Each number is 128 + 24 x the weight over its row's rms, rounded and kept within 0 to 255. Layers, rows and columns count from 0. Numbers have three digits each. The size before them is the row's rms in percent of the matrix's.

# layer 6 MLP up, 768x192, rms 0.0672, rows 673-767, columns 128-191
092:132115145123139170142174131112169095069140131122146135122182126125122121097091142137130134092124153147151103144149138128143129145112130129152098094142160151155125122098128143137110102103159138
096:113120155124117146135134146118141141099123143158072105097130151087088116161137151107137140159117121085122149128146152104140124152147121110142094083120153129127101119091129065120154135163138174
096:108107137113117173098097121109135156095080125101125088169122128136116170067152139153096200064151133147132119164119123140158153130162113140116100117155154142124086120167129078107102162138125141
082:159150091097157175129120122142133152139103131150135102173158121119172149098102174128108145122155162113071107111152147127131094153111121186136083179147142132151148094125105142145121084143142132
104:120172122100110152136122130143069123093155096111123135112101111151128112092093140161123151095096111138156158132114133103127135151134126132079124143111146116124113175152144132108158174104150113
099:118137158092151099135144137173091113113132113135154124149122069169151070188170103103112150096133101142129137114153123130136145130141148146121142136104098110118138162128154085132140107117111157
100:087114115110134160113161122138161161131138140147145188104132115193184128123132131148135158118106167125136149118131126111139107103124140118153099157098154116159124134140130085142109117117106147
106:085121122075130157141131124138159138121128090160144124150111134158100086109125150163091104122148109110175155111106098123159083131135164110129139138059101105149098119137115126111131097118122134
094:131150159153126136140154146112155177119132129143099110068135144112152094184153126142106129107101082135122129116088135118120142098138169139135127125120096109134114142115122128089169153114129128
094:110125101171110146120119118155159147140102106114157159151103140103113137144103168154103152060136135139104197122099084124124089084113118145096124115119149196128138143132128083132147117122133131
100:133113092168148116097159143115112122165178147110137127115141106136122141118152144138116097152147123114171142084140147137120111097169158136142113134135086107133163086121200111145169127107171153
099:130092135190112117201137110160132116166092136106169131104124107123169148142143132112125138133098129117090107152147161133100157142114128132093090164141117106132147080099082121131124157121137174
096:045121139164167161119167104172113103147122115107082138123124089154124166157117097105101104122112114154112122168146109110112136107114124139131118125097114110126149093116147118118145108116112157
106:083145133179128182184143145145183169134132123087111152128137131128136117098148130177137082102139151129104129156107102131125118163105104121135118162097111110121114126113157119103166137142149163
103:150165100153140156136137137120134162067122127138160127149110136147115119117125138115145116102193128120118134112129107110095076172120117148137102091118111122153102166184177153117105087141122061
096:140138104100125133151139115142152139084129114187142140170113144146161098100108122118095114156111103158133146144146138118087100129147094189166091141168156156132137154108109124114110114141144107
110:107095094117101104124113136166126130134132129158105110107122126174134135135154130138124115102143117106121103141093134105162113103149115138147103136120114080130145093144165140136167147112163140
105:113167133143145096140145125116113143182141093122117155132142150129137145115127138141117140088155064114117152124136165168139147142107132146141142180122169127119111081151110140170090140157137135
106:120094118072115193130151086136123134142141110129162078158168071127132118121163127155116144147153148115096122142117116119090132120125177154146059127162140127102153122146116145143125150128156118
091:118114169148166135122163129122168122152158085137150160162113159144094125154081146116110131155124113118150129152142159118122156166109126165115147155147108116154115104153160129142088135126143159
096:123112114114145169091089153146103131124173154139146123148154108109161121124104160146118124111151124130116125123061117147132098128133132143151118121148149145151105132090142146178132203100137123
096:115118148096076112118145150085152118143203106159109121140112104142159161126111134149136113114110174117118128159094142127126129120119112124124142158103169100133146137121142105115138142136109136
105:132127110157162104164156121120157142111117111118092133191125150114141123059158161117102134144136114117098183137090139115148178112157169113098155108139139119149130113153150113162128143115136161
105:091163127112121152138108126140126150113110076110138158159152091119147115148183108148125095186114121188142118120118098141100104146124147142127103135141103169142082139136137114112169148149134143
109:125090141053135132172108190128157092160137122102122160134130111159086118123130133092112111123147113157131151100132129131118122124125069126129095148106105110110124126164113095146096166141144126
091:124140118132110171141153139128103169152106133124112153155100105131149083125130152170086101096102173120133139124129145089145157160112132155124118155137113130164154123132118143120147156095142155
099:129133119098095137117164120129147153152126102141094114105113149115135120133104166164139101161127137116068164105154158125158157112139107160127134131125118128120151122103105116125138120152125137
115:106125145104117140149150134148119142114135158115077166086123104128153132092157100141145100121166152103107147128132161150101146113122126153088128062111124128119139128122136120115107119167113147
101:089133140112117171097161151140135128145118132114147117109131075150161092107130125171170160127138080100117106128122160091114097128095169118159167113125120106145132182162115153149130145071133134
097:172168115126073115151144132149178150134134143114121091138122117123134103109154135164127143120127098131107106123115173187152156139105130140141103130141119089136149088118115112158168125097120156
101:113146147129159102151167134139110117138180129089139108108129119068110159117115146147135093086153132131139113166132124074091124140133118119143157098134163106114125124143132147165125143133094089
097:120144131104146145124163162156116150170118115132104116121146112104162128131099113165124154135117168103145135156142101120110093145122148151167124083128177146130112136113123133132094126137158100
094:111074147142133093130128131157106113140164111133118119150128132109126110150102111102164165104149123131138099134107136127148163142100087127148149153119093150105156150105157115111113115129150122
088:115144117112150096126102128141122094107114159143155110137101102157139141157124165117094130111085107115143115146159154113043128147161143130124147165134152140153103114093140126105122122128128129
091:177139160125121138158135085138133116154148160131133141140091126086111116120149132129130117110086133160071105178118152116106138156149098151143127092098122140166140112106123112084116133130153106
098:117166127079126094062141146152157124125088104137119096118115089133128111090119130123128106121137117130129148127135106144126133149116129096120140171104163102124111106153116125136143125145139110
102:113126116142115115169133194132150163090111162111118112121133151103133141129158130119103112109156138101133162121117111174131118098101124145125127133132169129128127122115138096096133119087126155
099:085138116125116099106112127127126134117181140123137144093114155105108126127191131143161140167122121105116157173083113119131131126121144135088168147099134142165150156112149132081161130110100171
098:160149132115134122161146122098092160169147094124114154164118141098137146102155101144073166139153146154131121116121100112135175167138113127166135122149120149144132153120105114148143099157177143
091:129114123138150108096127153153177117133133113151127188110142141110103152078122155109141112125134116098137118117103143131137138141159155142141139156165165107115126129147152103133124090116139151
079:191137103116111083131159113138147105141131137143136107126112129165118144102126148122183157144140115140147171149160146097161167133153151153162140097127143125171105115153189125157112107146116130
091:110072112111138089140128129140085130135124126110133158107152117135115085126110105141110113119129096075131118102110125128156107131123161118107122108139133132136168132132140120100183129149129106
090:183106132111137110154160127111153164179088134138159114113124107119122149155166126136128138110160152167122118101114138119092115115131120107142098151141144116082096123155132088139112131128114169
093:138132138087106147140084120121155119155152125149101142115139147130133133105146148110113107129131139088130126106114097144162132139077116101101100149136128107182163136174154160157130105126096103
107:150119082114131148103086120118181128129154119116137156183116138150099157125113125141104144118136127113108162150153120135120141141122110106136107109163125120131144131141130093099129125117107089
107:116133139098179100137162152141112086095153166120171124105121123108161093107110125160106148124107075106141146127134143129132159135134136136125126165164118126157094115161131112116148097127137099
083:119120141157122171116129120099126144136138158113113165102119144135120136135152129108114120148179095114138148096138126185092158166119123148161133119076124168143140101107141120184107141103089135
122:130086123134148158121150124175107174125150135109118149142132096118104122096120110116135148067148119140143096120112128127115136113104112106148122124158162160163148104124142098153137146151117115
110:132132121134124137147124134137100167120122142156140131114092155137133136137117114158131171111089077112116129156139104146075145159142117173160125071150169110117116114138129185160113138086162114
096:157150136109132119128121183103155126094079133148088147157099127169150152120125155154132134090155119100119145067121117076142116138137120080131116128095144180169158153077122133145156128136132119
091:128097166144160189162124137158127136132129161106119135124136121132153088155076162193140132125121100159150126093106169106100095172136131108146145121148124180115088116141151139109131161146141123
091:121148135104110145113148132114122114126082116157136145113141086128129082148168154131106129119118138108115083096145166088188155126159141142124145109128112142136085126131118121124136127109089119
100:141152119122125129209166131142170195150103111136154129139123160151160143187112134138116133108091075108143118126119131112085121124164161116131090134191167146123124132121098114173163092125147120
101:127128111104145113111168155140170169150080147145159134128126095151111137087087129105104144095167130125105141122117126113153120129131117130118123129040113147140114138134137118119136099123125148
104:107115109108146147080170162108147169125171115111111120119159084108143130124106128117086102110127143168132081110134186113070117117149142116101133156113134126119155137110121118115098101127112138
100:137146139179111142147152103150140137145149091166129158127104123139158153146117117140151165135107097149107099132128147146107125148132152110134151187090121168149135153115119121152091132159103135
102:096087113154161132108104167166142119119111143190118127155096112156122129069086098119124079095135148148114115097123086124138138117154088111130114119134105144113087119141132127119156110148118113
097:160184124138112139129125135163077132152153162130151102138128104121136138100170141111159123131179146149100176116115121180098140124090136111169138103144135144133118120127099130148168175090124151
099:117170112129108126129083145137152157103098161120149169139122137146137168128164126145127128073153149146099114149096107118115122138172116121137104104142073136145126141116115087116119154091140080
103:121171094146112115113130146133151154170144117137094142123178104130108115115116127112081114113173125106121118171112140141116103147133128136105123145133112133110099131162106103109125131057131139
097:102125059126160170082144129153161058150144142119123133117133131141132111108100126121093133160177135137165097099163088131171174126129145138137121118145172090150131110147161119171132118108114075
096:093120143090127133157127138120116157115125104141148172114094122152118153113114106106122088129155133135103172128134147147063132089139138101177125092152139127162109101092059095121112154166119152
102:160191158132158158134169151100121105123117126125171116140134133100174134116117137142103139122145118132152155133119146126149094077144122103129064103148133137131157154120137146117126095155140176
106:128092098151131104146139123138086112124121106123123140120133151135100153163110177121119156106103072133138126151118126142127154145154085118107149128178131160128124121146129154146099115116137154
101:109148133185115163143171127117113156093145121110117143160134109100136082082190168113126104100123132147107149159098154141129155125135139103113114122143149085102088113143135070153159157102158154
097:129108080133094147116212121140117173111142136161105154138150120118090154120154110168154175132130153098137130132136118122135141122148145099107114090115134108139146121103147096140137128127125137
101:135111139197120131123129149104118147113119148120111099094146130124082100122159161135115130105162117108183124097124122179135112173108122143107174103119095149137122124094146112148142113099143150
094:128110116154135137110105137112145050128161129081141092145113176159159066149141132129148118161181133116178135141097114110141138155140118157119129100085133086146127137124188155128147153134108132
104:135140108111102134166097154156129145179113133114136141131105137123123091138117174126164106097124157175107125127117086152127125123136127154115147107155111120130119137178160129077093123090142090
098:182108125150090108138156129153120128165096133144122147113138155113078132112104096154123103096100123114170094125185126162159151148120162112099084135120123119137068111131145145086173162117152140
095:152122098106117135136144094125130115182143156126143118090163130132139119140156157148078131130118138121156153116123090100099139137153172146150160143170097106160165173111116104152132136135189136
101:134142116086135133127128072164109137128142159101151073085106133139155149100140134126163146118101121156126135118144132112151148134162188149114136114132107135178129157143096121136103158094135107
103:143176111125146125150117096138137138158102135089145178135105129100150132094084119122126104150122110109119105129127095113143138129150126118082109164109144079174145097108116135131124065121098147
090:133141101113154132159138115120111136156115132101106124138122144145179109103113109162173111123125130114132116119117171109082142138080143143073116118144192080129173112130164132154123106178182136
104:145141124103118102135142124144099161162127141118134146143142117129131098148132160136137104117127138158102136159167162129120146145129150175110115122134181121128128128160112137119118182084150108
100:139126131170151121102170120100188116146125148183164129113111124148153121146095115154130132114160111123163168131124159090113136109129123151135150117128105092112160093113136145140112113096153174
087:097129130160133148134147126129169149144083163164168118122084121146113165157141158126117158085109130153108151108141142132163098084177120132131170109111152145108141140123156095136131124145148169
105:102124129150089138106135121126201097144129093106152132108108095074138122161122181139102088114126128128109142122122122110100115119119117110110110139125184101104085131108163102076117130098106113
104:123139141106067147147138109112136124115141178163126095114101127165176139152094095104154131131134131055155124143138157144130181162139153143160131122114125128122147166173154089154123094116164125
104:156157093132140115147091092155138122104175150126099089121136129139125149099151168195164165141121123108143138151134110147081147140155118103145152141140162135103170124123129143145124133143145122
096:127117115080133135094127070122150125171156139102100047087124094143157141132116154149128091106124139115135108126153149134153166079127094122157160109096140147095139076110114108169109131114137166
107:140104111148141115116142104090142112128138133132112126126111118122100129123132163151128117134122094094099128173097141124143146101106124178098106128124127147140126142162127140148147157114152139
094:183108128155103116138127145127152096115148164124087159104144169107124121132161128143131154140141129130143105124101172118148098128150095115129163070145105115130077130124143143134125104127130179
091:137089165158134171122129143126134147119127121144086128120138106133114110133118160157083141136137124136147129107148150120102110080102147115067107138157142135135161121121136123140145111091159163
088:125120108105155144148160133127120133092123153150101077091125133171129130127106159121088131096158142144148156109171143133113139126104141164149094117145158088119140113131165098102215100130157106
096:130136100169114119139107114166111140157125176151118129116119144080136156144112123181110151141086100155085172142105140125142111118133145130095137104132122106122099115133153122095139186147134089
093:157151114170147153081127126118149121176094130128100129123142113150133143109148155140095104126113101136083097151096127100131099126117105091123112136096162152111150084132143114129154133161090185
103:130100144145155119156141087145113138180118161099137124133134136125112104164141126134135128129155136089126140100145093107117108094117135096105144132112133158146088101138089100154109143119132112
095:142132131106144114120133131127130137188114127087147171130113152124131163138134145129138147130115160117151163119111126082102084134082116115104090133134133124123147168141139131156077138147149112
093:133085117083114123173132109111124102166148147133133119156111120119091082152106163089121114120157120097117101136127128134144172133115104126155167141151137098167131122132125159124107141127091134
103:115129116079131116121118099153131199155059141168142143146141162124084117129144109121150097132154120113174102121179096164153110109137144139128129127129138142157126125131111174132155126124129096
108:099169136118103148148145084129142149165154107097136138172137147166116177155114126112147142128134086141091143161101168120092180150124081146163109134117156121127092139128150131110117140163144107
109:155094140109122104153124101202108132147130123131124161152143167138127106134123152156127159095086134122125159150160125180075154139136147155125109162134162104175136153117143117127140192148154142
080:101091118166152170109160113156163150084137166153117141091136130145122141136092167147104113084131146168132113154143100091107155144137123131089144096149144130126161091087213084150144157121113122
110:104130136115109122169136081147184125098153119114091130149093146140115108126121140158099158079137109117145107106128148152171111132121098117123125084108125132124142170131129122132120145154142148
# layer 6 MLP down (transposed), 768x192, rms 0.0674, rows 673-767, columns 128-191
097:100124100136115148156119113165121127162124110131163180139174140146111131180150078166131132159139111142125134097149103119113121138122109096099110107114092129142153160117099131107111130148126146
093:105118135132127146155169095122116111157121128146155154165151099115150126128135159135154100123102083142109102121132104109144128158177111132128087117121110101091124137143097154141137133153113167
092:154124150114161171107155173100098123121145115119118128118097125123153083169151151132119134141095115107113142107159150198077117123098159125130149132111097119143101149142139115151134125125119118
089:134143132137127115136115138105115133120126165110141137091126094126101120147107154062172101168137111114194144133148118122144165132139149113137124124135079137095121154117115158114123135109086133
100:083122141121106125144123122092133125121102113132148134138104128086130097144122151093132102142148121120102136123123094072094100113141167170110147173123112133140119110103144098101095098099086133
099:113101146165116126131125186152102126145153095127134157168119124158128113125124133137114128171155167136118147132177184100148160128120147155132159094126128070066128115144102120160120162097125140
109:162129133090136114141086129168132136128146156139134101106128120134160138119123104114147170152090128089165107109146116163090069123112102154152133135144165155089115142141120180146132141138155142
101:172155116183111078144099128106127121159133162096113173163112150115125152148116138109125154133155138126139109120131173124128125191154116173127119090182181135095132144165112138103131125096121082
100:117122140129182127113113133125155152150094178175083080140146118086121113135100170130140115156122112150176139117118110143182115139109105084153145139124109134124124148123149169134125121095122116
093:134150142148116086166135151110087118153149119108158152128140150123149104126169107117127129169118169121120083086110117115075142188125108125134082170124133064126166127151123144168092102131121128
096:147146174081125108109154089088091131141157137153136089110095150111131173129141172143133192141134114155142156143133131088089109143140159143153144096101107166093122156092099117135083122101166134
087:126152107101117124160095096155117181117154156111137147114101159115113087167110127156136131069111163124131134127079098115123085133125122190118106139120123154089144108139169141115138106113140115
089:131157111106114111142116110122161093135134144116145169113128153114152169146138139134141067092142155107182108122087180097147136109156166096116127112157087133139103157154147120125112113138137102
110:131127136123142128126107155149162109180121130144120091128107099088136121136116152154140132157192129108128107150162102137134149127119115130150112116112065130091137107168152090151103080138065121
103:113114144120126098141108118137136161099099095144131144167115123136161174107163144158135119122148125101126126090150177084067146115093108139119155163151168105158102166134164132111107151108122163
097:159119129132112099137149080140131149130146094108103119138166131210139116122089128134164132153135111139138083133119164111083081131108130122149115153110141118119113127083188070093123124156131165
112:071116146077145137166147134163094142140156137105092119153129121138142124101150116160095153120091119117147146148118136144109104131146119107106130145150137113103110175139115149139152130147160133
096:122148096113122128147197134126142132113155121135137109123086127123088136156091094110093146128088180157117132168137132100077120127079142113116091132118088103127129111131113147103140134080139113
100:121129130108167103115142119143133154145104129160157117110131120125096159121137132132131125161118119105096115179191120130132136130139134094109146171122196109171146169109138075148105096151105113
095:115133095117109145152121112116104154109098185153113117114127089167183120161130154167129135120123123141121124130140116138142107139122118115137124090138156136169143156118129140110152157123123112
091:118153167094104114140168130131200146121135075116099081100084156124146153142091103107157137103077159105129121171139129148163096154123121121163122127094130120091122099140136136092133106154127142
103:147106118129170117132098164141109159084114134123103135114143115142134137123118175096152142105107139114103144128111121145125113147118136124133078164126158154138087145102085151212117110103126148
100:139105134115137139133137128176057119111108095169169122101089158103134127110112115145109113189151110109129115198114159092149138136121141114104127128126173152177124172138142146149144134143129138
110:134076137122124146115159111134174144116122098147134103137129130081147129140162167132169115101159128119169127097114161098178075159105128149090138116146117106128091091092153108106146155138119144
104:139109120110091140087134146105128137141158158160133138138127143125089175110152100105152126126131127117144097145146178211126159142110104163164112091129147137141175136114147096109140128153152121
087:137114180146128131127116121095120071166178100170138113118164166096149181112112139103137113131135138157130122141154111101139108100152141096101103106133158131139126159122105125118127136151116120
103:134137149144114130149148113109164156108127128121159079089109165142121123114146107119111119101138166119135141142138127121153116136059110121152173139103125107139138134137145172142119148116113093
115:135135130124131158136108134095143108111143116148168097097138120136108148180119164121161147101125142111117097152169089118162113156176130161130153138122134140130100109151183105124138156122114133
102:111145127119125116166160134108128152110115165118101089137084156166139147089143161120133147129156136090159126145140117120170145158124168150112167106074102097124121138091133144138120130100127126
100:084117105112104160140176121109147127120175134129114119126161100104125118149112079150121075115114118173144120129130126104119112124144101119103142131120115132120078129143123185102133140154114129
101:156135159144129126138143152121123114141153100134180098111142129094143108123115096147096116096093078104097183133157130145147113158100204183147166135110155145114087118118112165126118123115168171
103:153106165068129140085090147139176083118127100099090109146135100160103145153143133183128144147166146107131143129067124087121175091153162172130166117141142137126129145121110121160155181149142124
095:150119118122117089125086139127114155100103116118154128102094129164091111151167117145115117147098113136142194134140121092132167152162135150135109154150143101130085113150111168145144121133122141
088:126089156130135121147126075093152127079166121141135153176129147087131131131124121136081155090124089111096105084158133162161146125133125115119125128107131123145106180134149131111145131110110164
089:128091087121083149129161115089138107106139134138150110134156121105128124152136120092139125100126134110099133125116119130177127158176152127141112108141132121105091074168162132135137132121149117
093:087115100145126124135130120183091127156125156167152133157140140125155113139134174117142167076108106128124142090147149135130111102144151143105141127126070145132139099124176118102151129115147145
112:123089079133132152071162106126128137132119129119107097094111098101139173169128088102094097128140113110084139107136171094106101135126111130103129113134154108119144117100121119129132097130126139
088:149089116112131149147125091106157091109140111137140155168125137139128130138117135146100137087134121184129094145102122163125130144133154118126123055168165157155136144141159136124111080137161089
097:126132147116138183142127137129158149149128134095153139133159115108114125144139132140122102127112136082132124153111143095125089082151118112094099148137136140160142147116108130082115112154130146
101:100091155141112126123177109174141162160137121093141084123142107110140151143159092119123125163159115111134147141123109117094122126148109131124189109134104130142101138134151116109127132129123122
093:105147108142115127135137124097128098131174105145102147128160130152155121153093078162127139168109127084130142110141140127106117126107158100159107124082109120140124149161079133121155141095087157
101:134078157134144129129145098094167163140146127121126163150118116110190106131118090108143139137126110133149109085116118127181145152108083130123127138142131154159119156129130113127100132127108177
094:102101120131171105149123090144152118119156157129143166091128132131126124127116113111081131114106125146133121124109180131145102135124159146143105144108098102118143136126113164111089114116147112
090:181149113143138100099156129136116136155163103123138135142172104147138123161123122123107111137142111148100117162127157143122126114173090116152165131177109108148133186128136124121137141099157156
108:170119128054152120104087142134126128111074120131139134122142147167101137112106100141128143107117121134152124130129144125117144143141136123127135141139115130123174133137154086065121124123155119
104:153148128139124101135159106143085119122087120158137132168081141119110099140124143067122153109134167134134156123101119156139157130093151135123120098138121152147127112133104118162088169149101165
087:141134125171104126155126108164124137122154127128091128118126158137162121145161123153136138121122129149126145145113173143140111090116107106145126124137113101147126141113109122125127152128189148
107:122098128113123153115176094144123135145156097159118138086149116109152119112105156096116104154127172122115108125125129093133097115145129121114163168144114137133164102154178152140110065161118118
103:083088109136095141106089139125101113146172085135128146124181138091135149173136150120146110155128115140116165133063172115069150130139153090087095130147115106099120131137120122154084122152176122
096:087152095125133131140102177092088201133147139122157105151118138098123124127138127139090110137180144141118139123152120082165157144108125158123172149125149190140152111097134088123138087125134107
093:096147109103137143106092135122175098167139089127113134122105115131118158114147070125132129118138143072117204162137095107176127108144143103124141131109135156145137111134139146149150098123106132
094:160095122164121114137122115131149149142150162133113120110119196150136145061119121125155123136117086099118118123135115156121101154091127102119138132136150114106155126148130145157147112148127125
102:157134115122135152158090163111144153137111109149153166148076137132110157131085121121113143097136068175125130077145092137142138128135123173139109153127161143107069149098132073119132138110148185
098:153163152153089123128136139115157112130126160150135145139168150101100148101118096150103106148142142128115134157142146151146117103142111124161124112088128112113140162133131117122101088175114086
102:097129124142095116118120148136117099102133152146171130121098117142132165106110146118081131123127088143145144108152119130147179163141118141087092120119155159151104139152104106114115153107139168
100:104141116135124101116113117118127114108122145132140105125151118143135121123204099105147135143108154112092137163101158087128125138099148154135118160152155089133100129131140138098155140140124108
102:100136133132131161159147125121128108146107096073129094080117124092085105117072134132145087137159155106126157139128168098135162123129139153117100159112134147154173113149113168122141163112114163
095:123109122151143093140139133130115122099169113107172127135113091102205148138118117181096072127105113113115106123154124136090108111120100145094165146122102121144099088133141137143098193056119076
089:113137118153136121147136115162102109143117108130136105134138145152126125168112113153156102095164107124138148144149124120120129117089110101163146112116126089100099118127101101124119131150162175
111:150116124099103121139124109152076126109125155109144124174129139126088164114154112148141111137135139110129098131150122140120118111142121143163093143084160135094098091070152115141159087146145158
094:098116140142098086186140126121159114111151137134100133152103141085143120088119171133122125109143126113127099131127138102125134159100139117131117155097123135109078102113161102146151123161152130
096:137148157141133146156124125088112117096131117167112101113141083133140103100146136136139109117121130149147138147125100137130158142095152152138090117104070175113122095085132129160112118140108121
108:112087121108121120087107134170126117117153129126136169111131143146145141116156144134092133119099147117124121136140133132076114083133113116161175156131150133140141134096133084121120167147162070
116:119147068121110132109140128141102092131085146108113117112117188128135150141139047173112168118145108155128135073130143152125098136167122150122118130119186096134179125153135108073101134109118134
099:169120143144077158118109153109127128144086133114161075109121160114112123145150120154126152158121140107118092112146116191121121145113142178130062141184142134096143157104168141130161148170092124
099:131146132154148115163153147081117131108125130163127105158133151112137120097085176131156136130186116146102080117118128107113132095116152111103167126127126091133110127132125105149117142136113092
103:126075123156144137090117101094118129141099131139102143142116151111156115117121148130082109088145142095123101135109145144155103107099162079145108072165086123126159120078132170137148163159105105
085:140153123132117141114092144140127142160075109158101111111156101118111152104142103125121130102108121064123134135153150116150128080143133106152064131125177187141107121133158106117115122123141119
093:167117111097137148123119146154106127094127137130117153093147183104142149156142141146154153093141133136150120185086173113103144108125145126140145108099083089133146120076118121200155108162113168
098:118152102098140113159130115130095149122110122118095105060164097124111127150112130133111127131141141129139173146107128107141097120198117136098114156172154128123183132138131148146157086155148116
099:147107120144107108135121150114094069154106132150126103138154144123124128094148130092116128094182156146147118175147172120097137154086127164104102134107105095178110148158115144138084161113114157
101:122117118097148169082140154131173138116141093157111201144135135113143160137179152118136129111149104165135143101092127118152116097101142086100114142125086086150145156146127124136112110124094132
102:148094132145144118113150153137118155111168098152116140165117140097093164166113122097160167104122158111129156115090140153135124128131133057142170125131160172130109132138144090188105133102134150
096:114147144156151132117099125100143134108158104112157086151122109153146142131131103116105123095151101147152148115139115130160139111136137151084104154094131131113105102115109171130168156141139136
103:141105134124121145115125133153180111115141128184171147090088156101112143149118146169123140130155110135198121137128121132142123127144154148155110101158110170119114118099108131125140158110095110
102:121106159109134120095145144087148158132082093135155133130118155110127150126112124124137139153154125119148128126146134106144127076143125133107142123128147091124126100088156127096104110077097125
093:154104156130145114125125143090080136138162087161141112116155103129146076111137115142125106124108128121137169132122143086093151134076160152147134151146134123113120089134123175153122114165117119
097:077104117098133135153086142125160131083102096109107156155157165160127120115156116118131135126164132119141155104148144156133144105144115115159140115147175093122133122121088137124185166130104142
095:131124144112145134161087120074159097113100098151153131131132164113119106097170145137125115124165126130108080152119152092120131119157116151186107162181116121127147114087083166094147126145116142
103:140121127127173153130125082114130144142127118156165094128167131112120090140151136135132127155096138149129160127090167166161097149128144138126128138118078115138100145154138115140099140120188153
098:087126123121153106114112112127099111121132110114134124125118149153130139144130143149136136105142093115115109145125162106113083164124161089169118121102124163154145138127156145163134095082123099
110:117111117112101165065098137114098094090100158146104113131140084137142107121097135142062149167138105123111083119130114098122137101116102140129161152129142149127149153114112144150094122100147132
098:045106122142091159079124111150115139084116102121135095142100124128109114125163163136145146132119142153169101141122094052128139130084138164176100157179142143137129132107125061150138142135176154
095:112127149151087127101126095133135140154145119111152124103132099131110146143102108094139183120116138161122195143122107127101118130117118138116137147105142120137101127122129120127158126175112175
095:101127151111131118142101132141087105145116144130136113161103128109127149145144087141149120163119073104114188130137162111100120157162090109143132140143126126121146162150118117056117154120138162
104:171146148050125109103137080097106089156146112105129136089128138135091107114136126132117114109163163098154102103125105118126149099100144122142108161124135112134111145125102128138096112134109162
094:126114140122141141113109150141134128157166139103169141138126132100158131129128130095195100162132114185142129106131097125122142153133137142113123155143171127117137207103110113122149112138120088
104:141112101149110153084106137131143146109109114154131129152089123134117127103101164144212102111135124131121123137145177149135128130154129130168119135116139092112111167117183160170142123122130150
092:146109126119119140107117099172106117147160128115141125132131120160130073152114101108097136120094125157105157132075146164140125165123159096151152086126095116153153122069106121125101149078157128
095:122166152125126108106131116173133137123124136098168109144081100097128158108104091122158124148131115166161118115136101114090083128110122179092137169154083157103132109105093122136111123132104127
110:156139127124094133115119115130178151141165133124151112095097150082137113154136142110131146189098118135148110154125130140145187119099135160142144125125135135120170180119109130112119138126118134
097:147117108105137159169082123140114124078109141089112092118121163122133142128098138125138133119134113154138113129164176153145130120147125128110129145131091145111129122087081118111128085119126121
105:170136155150125111164153142129177146140131110108148141119119111137119149101146116115127154109104104111098164145074115116137115130128153106071122158153141160154135123144136163133088124101110134
090:102150130143101090122120147092128120130088142091112074144140134116130118142148130073144122173134135110107141133166126136134127121090106134137133159104113111104131119134127108147155122129150165
108:149168072133124114152109118078109160132156140108116155151131107128136091147122166161165170113141133132134134126130124128136092118109133139144149088173119089148158136137146170143144092124112098